python train.py --num_hidden_layers=11 --hidden_size=192 --num_attention_heads=3 --num_key_value_heads=1 --head_dim=64 --intermediate_size=384 --vocab_size=2117 --hidden_act="swiglu" --norm="rmsnorm" --norm_place="pre" --norm_eps=1e-05 --positions="rope" --rope_theta=36900.0 --rope_fraction=1.0 --qk_norm=true --attn_scale=0.203 --bias="none" --tie_word_embeddings="early" --parallel_block=false --extras=["short convolutions", "capped logits"] --init="uniform" --init_std_qkv=0.0361 --init_std_o=0.00768 --init_std_up=0.0361 --init_std_down=0.00768 --optimizer="adam_variant" --learning_rate=0.00222 --lr_mult_up=1.42 --beta1=0.95 --beta2=0.98 --lr_head=0.0177 --max_grad_norm=2.0 --warmup_steps=265 --schedule="wsd" --decay_fraction=0.821 --decay_shape="linear" --final_lr_fraction=0.0 --batch_tokens=65536 --max_seq_len=256 --doc_mask=true --train_tokens=309300000 --max_steps=4720 --dataset="wikipedia_en"
Each number is 128 + 24 x the weight over its row's rms, rounded and kept within 0 to 255. Layers, rows and columns count from 0. The size above them is the row's rms in percent of the matrix's.

# layer 8 MLP up, 384x192, rms 0.121, rows 46-56, columns 0-95
size [107 108  98 105  98 110 100  93  93  91 102]
[[107 133 122 156 136 119 135 163 165 127  88 127  99 156 124 145 119 124 114 144  85  92 113 153 152 142 123 111 115 161 111 112 140 109 138 125 102 131 156 103  89 162 143 120  94 136 119 114 118 126 151 133  95 122 143 118 138 135 155 103 125 150  93 121 139  73  97 121 152 103 155  96 157 118 131 143 101 167 118 130  59 149 156 123 114 102 138 119 141 145 138 134 126 119 162 159]
 [152  92 114 127 120 118 124 137 128 149 107 173  94 113  95  99  80 129 118 173 117 118 117 135 118 129  94 104  89 167 188 169 124 147 116 114 116 148 106 152 119 130 126 117  87 117 130 164 116 171 123  91 140 163 125 118 153 116 160 149 143 121  91 134 110 161  61 138 140 142 148 132 143 151 103 151 126 118 112 104 121 147 137 118 137 152 114 160 145  98 148 160 167 143 127 106]
 [113 151 128 136 121 109 103 149  79 119 131 141 136  96 102 132 120 127 110 103 170 112  97 137 119 135 149 123 152 165 112 132 107 142 156 152  64 170 172  98 114 134 152 141 130  97 145  76 120 134 164 118 152 133 133 166 115  88 150  90  98 103 121 157 139 177 137 104 148 135 127 115 138 141 163 111 131 129 112 121 124 182  98 194 140 117 124 138 140 171 157  80 150 111 142 167]
 [128 140 123 118 110 125 108  98 140 152 121 133 117 162 131 178 129 121 122 140 119 171  88 134 166 108 161 138 143 126 112 147 148 170 118  97 148 128 123 162 159 115 177  84 103 123 141  94 119 121 101  97  75 109 172 127  73 106 163 153 159 145 113 110 129 165 131 123 139 140 165 138 115 125 114  84 114 125 128 141 127 101 111 115 143 138 152 169 113 119 132 152 129 116 108 112]
 [117 142 101 171  74 108 111 148 131 136 119 157 181 130 124 117 123 116 107 139 136 144 108 138 144 102 160 104 190 122 118 121 124 140 174 148 140 116 140  99 132 139 111 103 130 137 119 135 150 115 107 134 134 117 113 115 111 159 151  87 119 145 174 140  99 108 180 105 112  93 147 125 127 146  99 151 139 120 118  90 162 135 105 102 145 161 112 146  91 157 128 135 132 167 140 114]
 [133 108 100 117 165 117 146 138 104 135 176 118 142 135 173 118 158 143  77 113 132 148 117 161 106 144 128 174 133 141 151 157 104 159 152 121 132  92 137 170 175 110 130  95 143 145 120 146 113  79 121 143 114 114 113 159 141 111 110 122 131  85 119  98  98 120 113 132 116 115  60 118 160 118  85 107 130 110 150 114 152 119 153 136 131 101 122 149 137  62 157 108 131 140 159  83]
 [128 143 100 118 154 152 103 178 114 108 131 171 134  99 121 115 108 126 136 168 112 123  84  89  93 141 136 150 140 150 131 132 173 113 111 108 140 109 146 123 133 166 135  91 150 178 119 152 147 132 136 129 115 134 127 149 138 150 162 149 110 116 144  87 131  91 143 110 152 169 146  92 122 130 142 107 131  93 105 137 101 140 156 159 117 147 119 174  78 111 104 112 159 123 162 104]
 [102 152 106 154 138  84 128 150  42 102 149 120 125 126 110 146 133 160 115 154  98 139 141 133 147 134 162 151 123 137 104 121 126 145  99 109 140 135 130  92 131  97 119 149 146 114 130 115 146 147 133 121 147 146 110 100 124 134 174 142  77 139  73  99  86 135 122 133 182 104 105 144 109 134 145 120 149 136 110 105 152 103 133 130 121 151 118 147 130  92 140 133 137 155 109 159]
 [105 148  95 183 102 151 144 151  79 117 133 140 103 111 129 138 118 103 116 169 126 144 174 106 142 122 119 134 128 127 109 151 116 146  99 152 140 105 169  92 118 161 134  98 133 149 161 113 117 117 103 141 123 113 107 161  92 102 153 157 119 112 118 149 117 151 141 150 105 154 112 120 130 116  81  83 126 164 130 143 171 110 172 133 114 141 124 105 117 165 149 122 105 152 186 152]
 [ 96 165 154 141 149 120 135 124 128 126 122 110 148 130 161  72 175 129 126 119 157 121 121 129 167 131 113 141 151 112 110 158 139 100  98 120 131 110 121 119 105 163 142 129 121 113 109 108 129 158 130 148  91 145 124  84 180 131 168  85 103 127 116 115  92  85 106  82 118  94  71 148 147 146 163 149 139 178 116 140 135 119 134 121 109 152 166 156 193 124 105 124 103 135 134 146]
 [152 103 127 148  77 126 119 117 144 155  90 124  84 142 120 119 142 101  89 141 155 136 136 120 124 129  72 160 118 166 127 110 156 137 138 118 151 130 128  97 125 148 134 117  87 145 147 153 123 128 111  92 112 132 117 123 125 116  82 122 116 146 123  62 103 117  94 144 146 170 129  97  92 173 114 168  89 100 185 141 118 116 174 137 145 145 127 125  75 147 128 115  79 138 171 142]]
# layer 8 MLP down (transposed), 384x192, rms 0.0806, rows 46-56, columns 0-95
size [110 103 101 104  88 104  99  98  98  95 101]
[[135 153 137 119 114 121 118 131 171 148 141 129 135 155 101  97 140 149 148 135 118  58 136 134 125 123 103 140 173 105 126 126  97 105 134 149 113 155  76 151 104 119 126 137 103 147 144  85 131 210 154  95 146 136 157 121 110 162 152 175 113 114 157 118 105  98 115 113 127  88 139 132 144 154 142 131 140 130 109 110 106 155 122 118 158 143 133 110 106 130 111  93 105  86  86 169]
 [135  93 168 115 142 136 122 129 130 126 123 132  82 160 147  90 124 147 128 108 168  92 106 115 132 126 124 132 112 150 151 144  97 128 102 127 163 118 110 143 142 129 163 146 129  95 156 204 124  99  97 126 125 170 114 107 121 113  70  87  97  95 131 119 129  59 147 142 147 139 136 144 119 184 132 131 110 126 137 143 114  90 150 134  57 125 123 140 134 110 141 141 140 142 124 137]
 [148 148  99 110 108 118 109 175 122 113 111 112 134 110 126 118 119  86  98 164 129  92 110 150 105 135 133 124  33 116 111 152 144 109 144 137 155 165 156 147 157 115 117 149  88 173 178 118 126 159  96 128 128 144 128 131 104 136 140 119 139 123 130 143 142 170  86 146 131  90 144 105 128 104  99 160 141 132 119 117 158 125  87 137 146 140 113 152 112  87 132  95 129 128 137 168]
 [143 130 144 126  99 180 133 105 152 117 139 111 128 150 181 152 121 110 146 108  73 199  87 125 135 116 139 156 152 107  48 136 125 130 112 138 128 145 178 136 110 168 113 142 119 152 148 120 104 132 135 125 125  82 177 122 115 127 121 130 135  80 136  81  59 157 139 165  82 139 161 179 171 143 165 147 102 116 141  99 120 111 115 147 111 129 134 115 149 120 124 140 142 111 122 153]
 [108 167 125 119 176 134 125 137 141 182  89 144 103 170 154 119 116 119 135 123 164 121 123  74 125 152 180 109 125 144 134  80 104 140 171 118 123 114 126 118 137 185 101 138 157  94 151 129 136 112 107 105 110 114 144 138 146 111 151 146 130 116 115  80 132 127 131 129  99 147 149 149  99 121 116  90 149 145 107 130 152 123 147 133 139 146 112 168 108 126 155 144 135 138 122 125]
 [107 147 154 127 137 151 164 110 149 128 143 117 113 146 115 130 154 148 148 133 119 196 153 137 164 123 117 154 171 155  88 115 121 104 110 119 121  91 130 115 141 190 157 116 157 107 146 151 154  85 122 115  88 115 153 154  92 160  99 162 133 153 131  94 118 151 138 159  90 129 118 134 135 135 144 154 102 134 118 115 131 101 135  98 107 138 111 153  91 152 120 146 118 147 161 134]
 [136 100 119 111 106 148 135 123 122 115 127 155 141 129  93 145 121 158 136  77 125 106  75 128 137 131 130 126 182 109 119 109 112 100 171 140 114 117 138 136 106 124 119 105 132 100 123 114 145  85 190 143  96 155 125 133 105 128 172 145 108 110 177 102 110 150 144 156 124 157 103 137 111  77 141 142 153 109  88 149  90 123 141 178 112 142 136 119 158 131  87 122 114 133 104 175]
 [120 126 189 102  60 141  91  91 175 130 115 105 145 136 175  94  86 122 101 136 134 132 100 117 172 143 153 139 132 126 100 118 132 153 108 120 142 111 106 125 120 148 153 128 114 155 124 103 140 149 133 113 110 147 115 161 139  91 113 121 126 157  93 145 131 142 157 112  97  98 137 118 105 109 147 146 133 150 131 143 125 140 130 123 119 130 142 122 112 145 111 116 140  57  87  82]
 [141 133 148 114 114 131 143 129 127 136 142 141 134 131 196 115  97  98 132 109 104 115  98 134 131 118 162 140 122 167  89 109  87 112  92 152  73 137  84 157 125 131 133 142 107  96  87 140 107  97 128 137 105 121 144  92 156 105 105 112 177 114  91 119 147 153 140 136 151 127 156 160 126 110 141 118 127  89 150 136 169 105 103 138 129  98 144 122 146 134  65 152  89 118 135 103]
 [129 130 134 112 152 105  98 138 157 114 164 138 101 123 101 143 126 106 130 141 129   0 129 104 121 133 117 105 110 101 102 109 128 158 137 168  65 106 105 140 101 128 136 129 120 127 157 130 174 146 108 141 126 146 100 170 158 127 126  89 113 109 139  96 151 161 148 119 132  98 115  99  98 156 113 103 114 123 129 130  86 123 172 178 109 147 128 133 117 127 168 142 124  80 137 138]
 [156 148 146 172 126 169 162 117 160 122 138 131 123 148 112 121 153 125 114 111 157  24 143  98 119 134 137 104 147 113 125 141 137 164 118 120 162 100 119 158 102 143 120 136  89 146 103 102 118 173 103 118 127  94 148 140 163 138 152 189 159 148 138 127 135 117 144 151 105 130  66  99 130 113 147 175 141 112  89  74 116 130 119 100 118 116 110 117 128 133 126 157 137 117 101 115]]
# layer 8 MLP gate, 384x192, rms 0.118, rows 47-57, columns 0-95
size [ 98  98 101 103 107 106 103 101  94  99  98]
[[120 144 122  90 104 121  61 130 112 147 145 171 154 128 116 126 136 111 190 155 128 112 115 161  72 114 122 118 114 172 151 157 157 161 115  66 116 185  96 100  89 150 119 143  92 102 140 138  61 139 135 105 105 132 136 148 155 147 173 164 120 118 127 177  97  87 124 128 145 127 141 155 173  96 127 173 140 117 106 128 133  97 135 123 114 154 102  99 156 143 108 121 127 154 115 125]
 [151 145 158  84 142 134 103 136 102 136 157 105 117 108 109  96 124 129 122 127 133 132 156 167 122 148 155 132 128 115 154 136 104 162  89 156 107 186 127 142 102 142  92 137  63 114 138 187  76  70 111 174 139 111 138 171  65 126 146  94 124 128 111 133 144 174 153 124 132 137 124 147 119 110  87 116 164 160 110  96 142 128 103 145 139 175 138  80 120 126 138 101 146 155 131  93]
 [125 128 120 128 112 112 145 151 135  94 145 160 108 118 158 115 110 150 145 120 135 128 160 163 110 159  86 169  84 131 153 133 179 160 141 117 136 136 139 129 169 169 100 117  87 156 106 122 119 146 128 118 170 119 114  97 156 142 104 136  96 127 140 136 115 113 102 127 131 109 127 108 160 102 172 104 128 158  78 136 128 110 175 138 109 119 142 144 123 104 123 130 116 127 165 136]
 [132 127  85 127 113 112  86 152 140 107 161 126 120 116 158  77 153 118 108 132 115 123 136 117 135 121 138 139 100 127 149 130 141 188 144 104 131 108 171 116 152 161 135  69 113 137  72  95 114 120 117 126 165 103 155 138 159 152 127 112 140 203 171 160 111 126 101 106 108  81 163 116 119 121 162  93 145 150 112 136 144 150 126 170  93 102 112 112 137 141 103 128 121 178 124 124]
 [ 82 140 127 127 166 122 129 111 114 158 141 124 138 125 133 167 128 114 115 160 160  92 121  92 109  96 133  68 147 136 124 125 166 115 118 102 114 124 119  62  94 152 124 171 143 105 118 135 131 136 104 162 164 112 127 143  77 160  99  84 143 160 106 165 121 143 108 121 135 105 166 161 106 106 146  93 114 107 161 128 103 163  87 114  95 140 111  94 103 137 136 132 148 131 109 117]
 [130 122 119 155 122 138 101 123 145 146 110 135 131  99 139 109 139 120 137 136 142 125 100 147 107 125 123 157  87  93  61 123 102 146  81  93 122 120 150  99  56 158 114 143  81 119  98 115 115 133 132 129 113 117 148 161 131  91 161 119 109 155 165 120 128 122  95 116  66  93 113 122 108  85 131 167 130  88 118 116 181 162 110 101 131 161 148 124 156 114 117  57 137 119 126 105]
 [144 123 113 122 128 128 151  96 134 104 134 134  83 142 138 127  95  90 154 102 147 108 134 129 123 110 126 135 128 136 100 150 129 107  68 135  99 130  80 117 173 156 108 120 104 108 143 116 133 137 135 150 164  90 113 155 143 110 118 110  81 151 102 126 114  77 130  94 122 160 174 136 179 103 102 108 145 129 125 125 126 106 141 133 110 140 130 190 103 103 136 100 145 144 120 104]
 [ 60 132 103 162 100 140 142  74 145 101 130 104 125 134 164 117 101 151 103 112 143 109 102 171 127 106 140 155 142 158 142  85 123  91 165 153 163 147 144 172  76 118 155 132 159  87 145 139 108 102 143 144 144 113 116 118 124 147 128 143 139 175 111 109 110 108 168 144 151 162 126 128 129 119 108 112  97 121 124 152 133 155 140 139 110 114  83 122 155 103  66 141  56  91 150 142]
 [120 174 128 110 134 102 105 142  59 113 155  75 145 106 110  87 173 173 115 150 174  86 156 135 146 130  78 111 148 159 178 126 145 108 148 126 121 138 118 145 150 129 129 136 125  90 146 145 138 121 116 162 114 125 137  93 145 154 124 109 128 180 116 116 143 111 150 131 126 102 116 146 110 181 117 174 134 107  65 111 138 150 130 152 139 101 157 145 161 168 141 139 122 120  95  93]
 [150  83 108 127 160  84 127 162 173 140 156 102 120 111 112 126 120 141 141 125 115 142 126 143 124 119 173 140 131 132  95 176 116 176  76 105 120 169 145 135 149 122 174 141  96 143 126 148 101 144 144 105 130 110 121 116 154 149 128  85 164 106 120 133  94 153 110 107 123  90 146 121 148 126 141 133 129 136 123 106 127 118 109  94 125 103 115 130 149 152 138 136  70 127 122 135]
 [ 88 115 125 117 140 154  98 125 120 114 142  96 126 120 136 143 106  98 172 139 121 114 125 122 118 131 158 171 121 125 104 148 153  91 147 169 154 135 144 102 125 138 146 123  91 140 116 141 101 106  62  94  97 117  89 124 128 101 117 161 155 134 120 129 144 181 119 133 150 151 135  99  97 124  89 104 126 125 177 152 135 152 150 129 128 151 151 135 116 165 130  89 125 129 121 147]]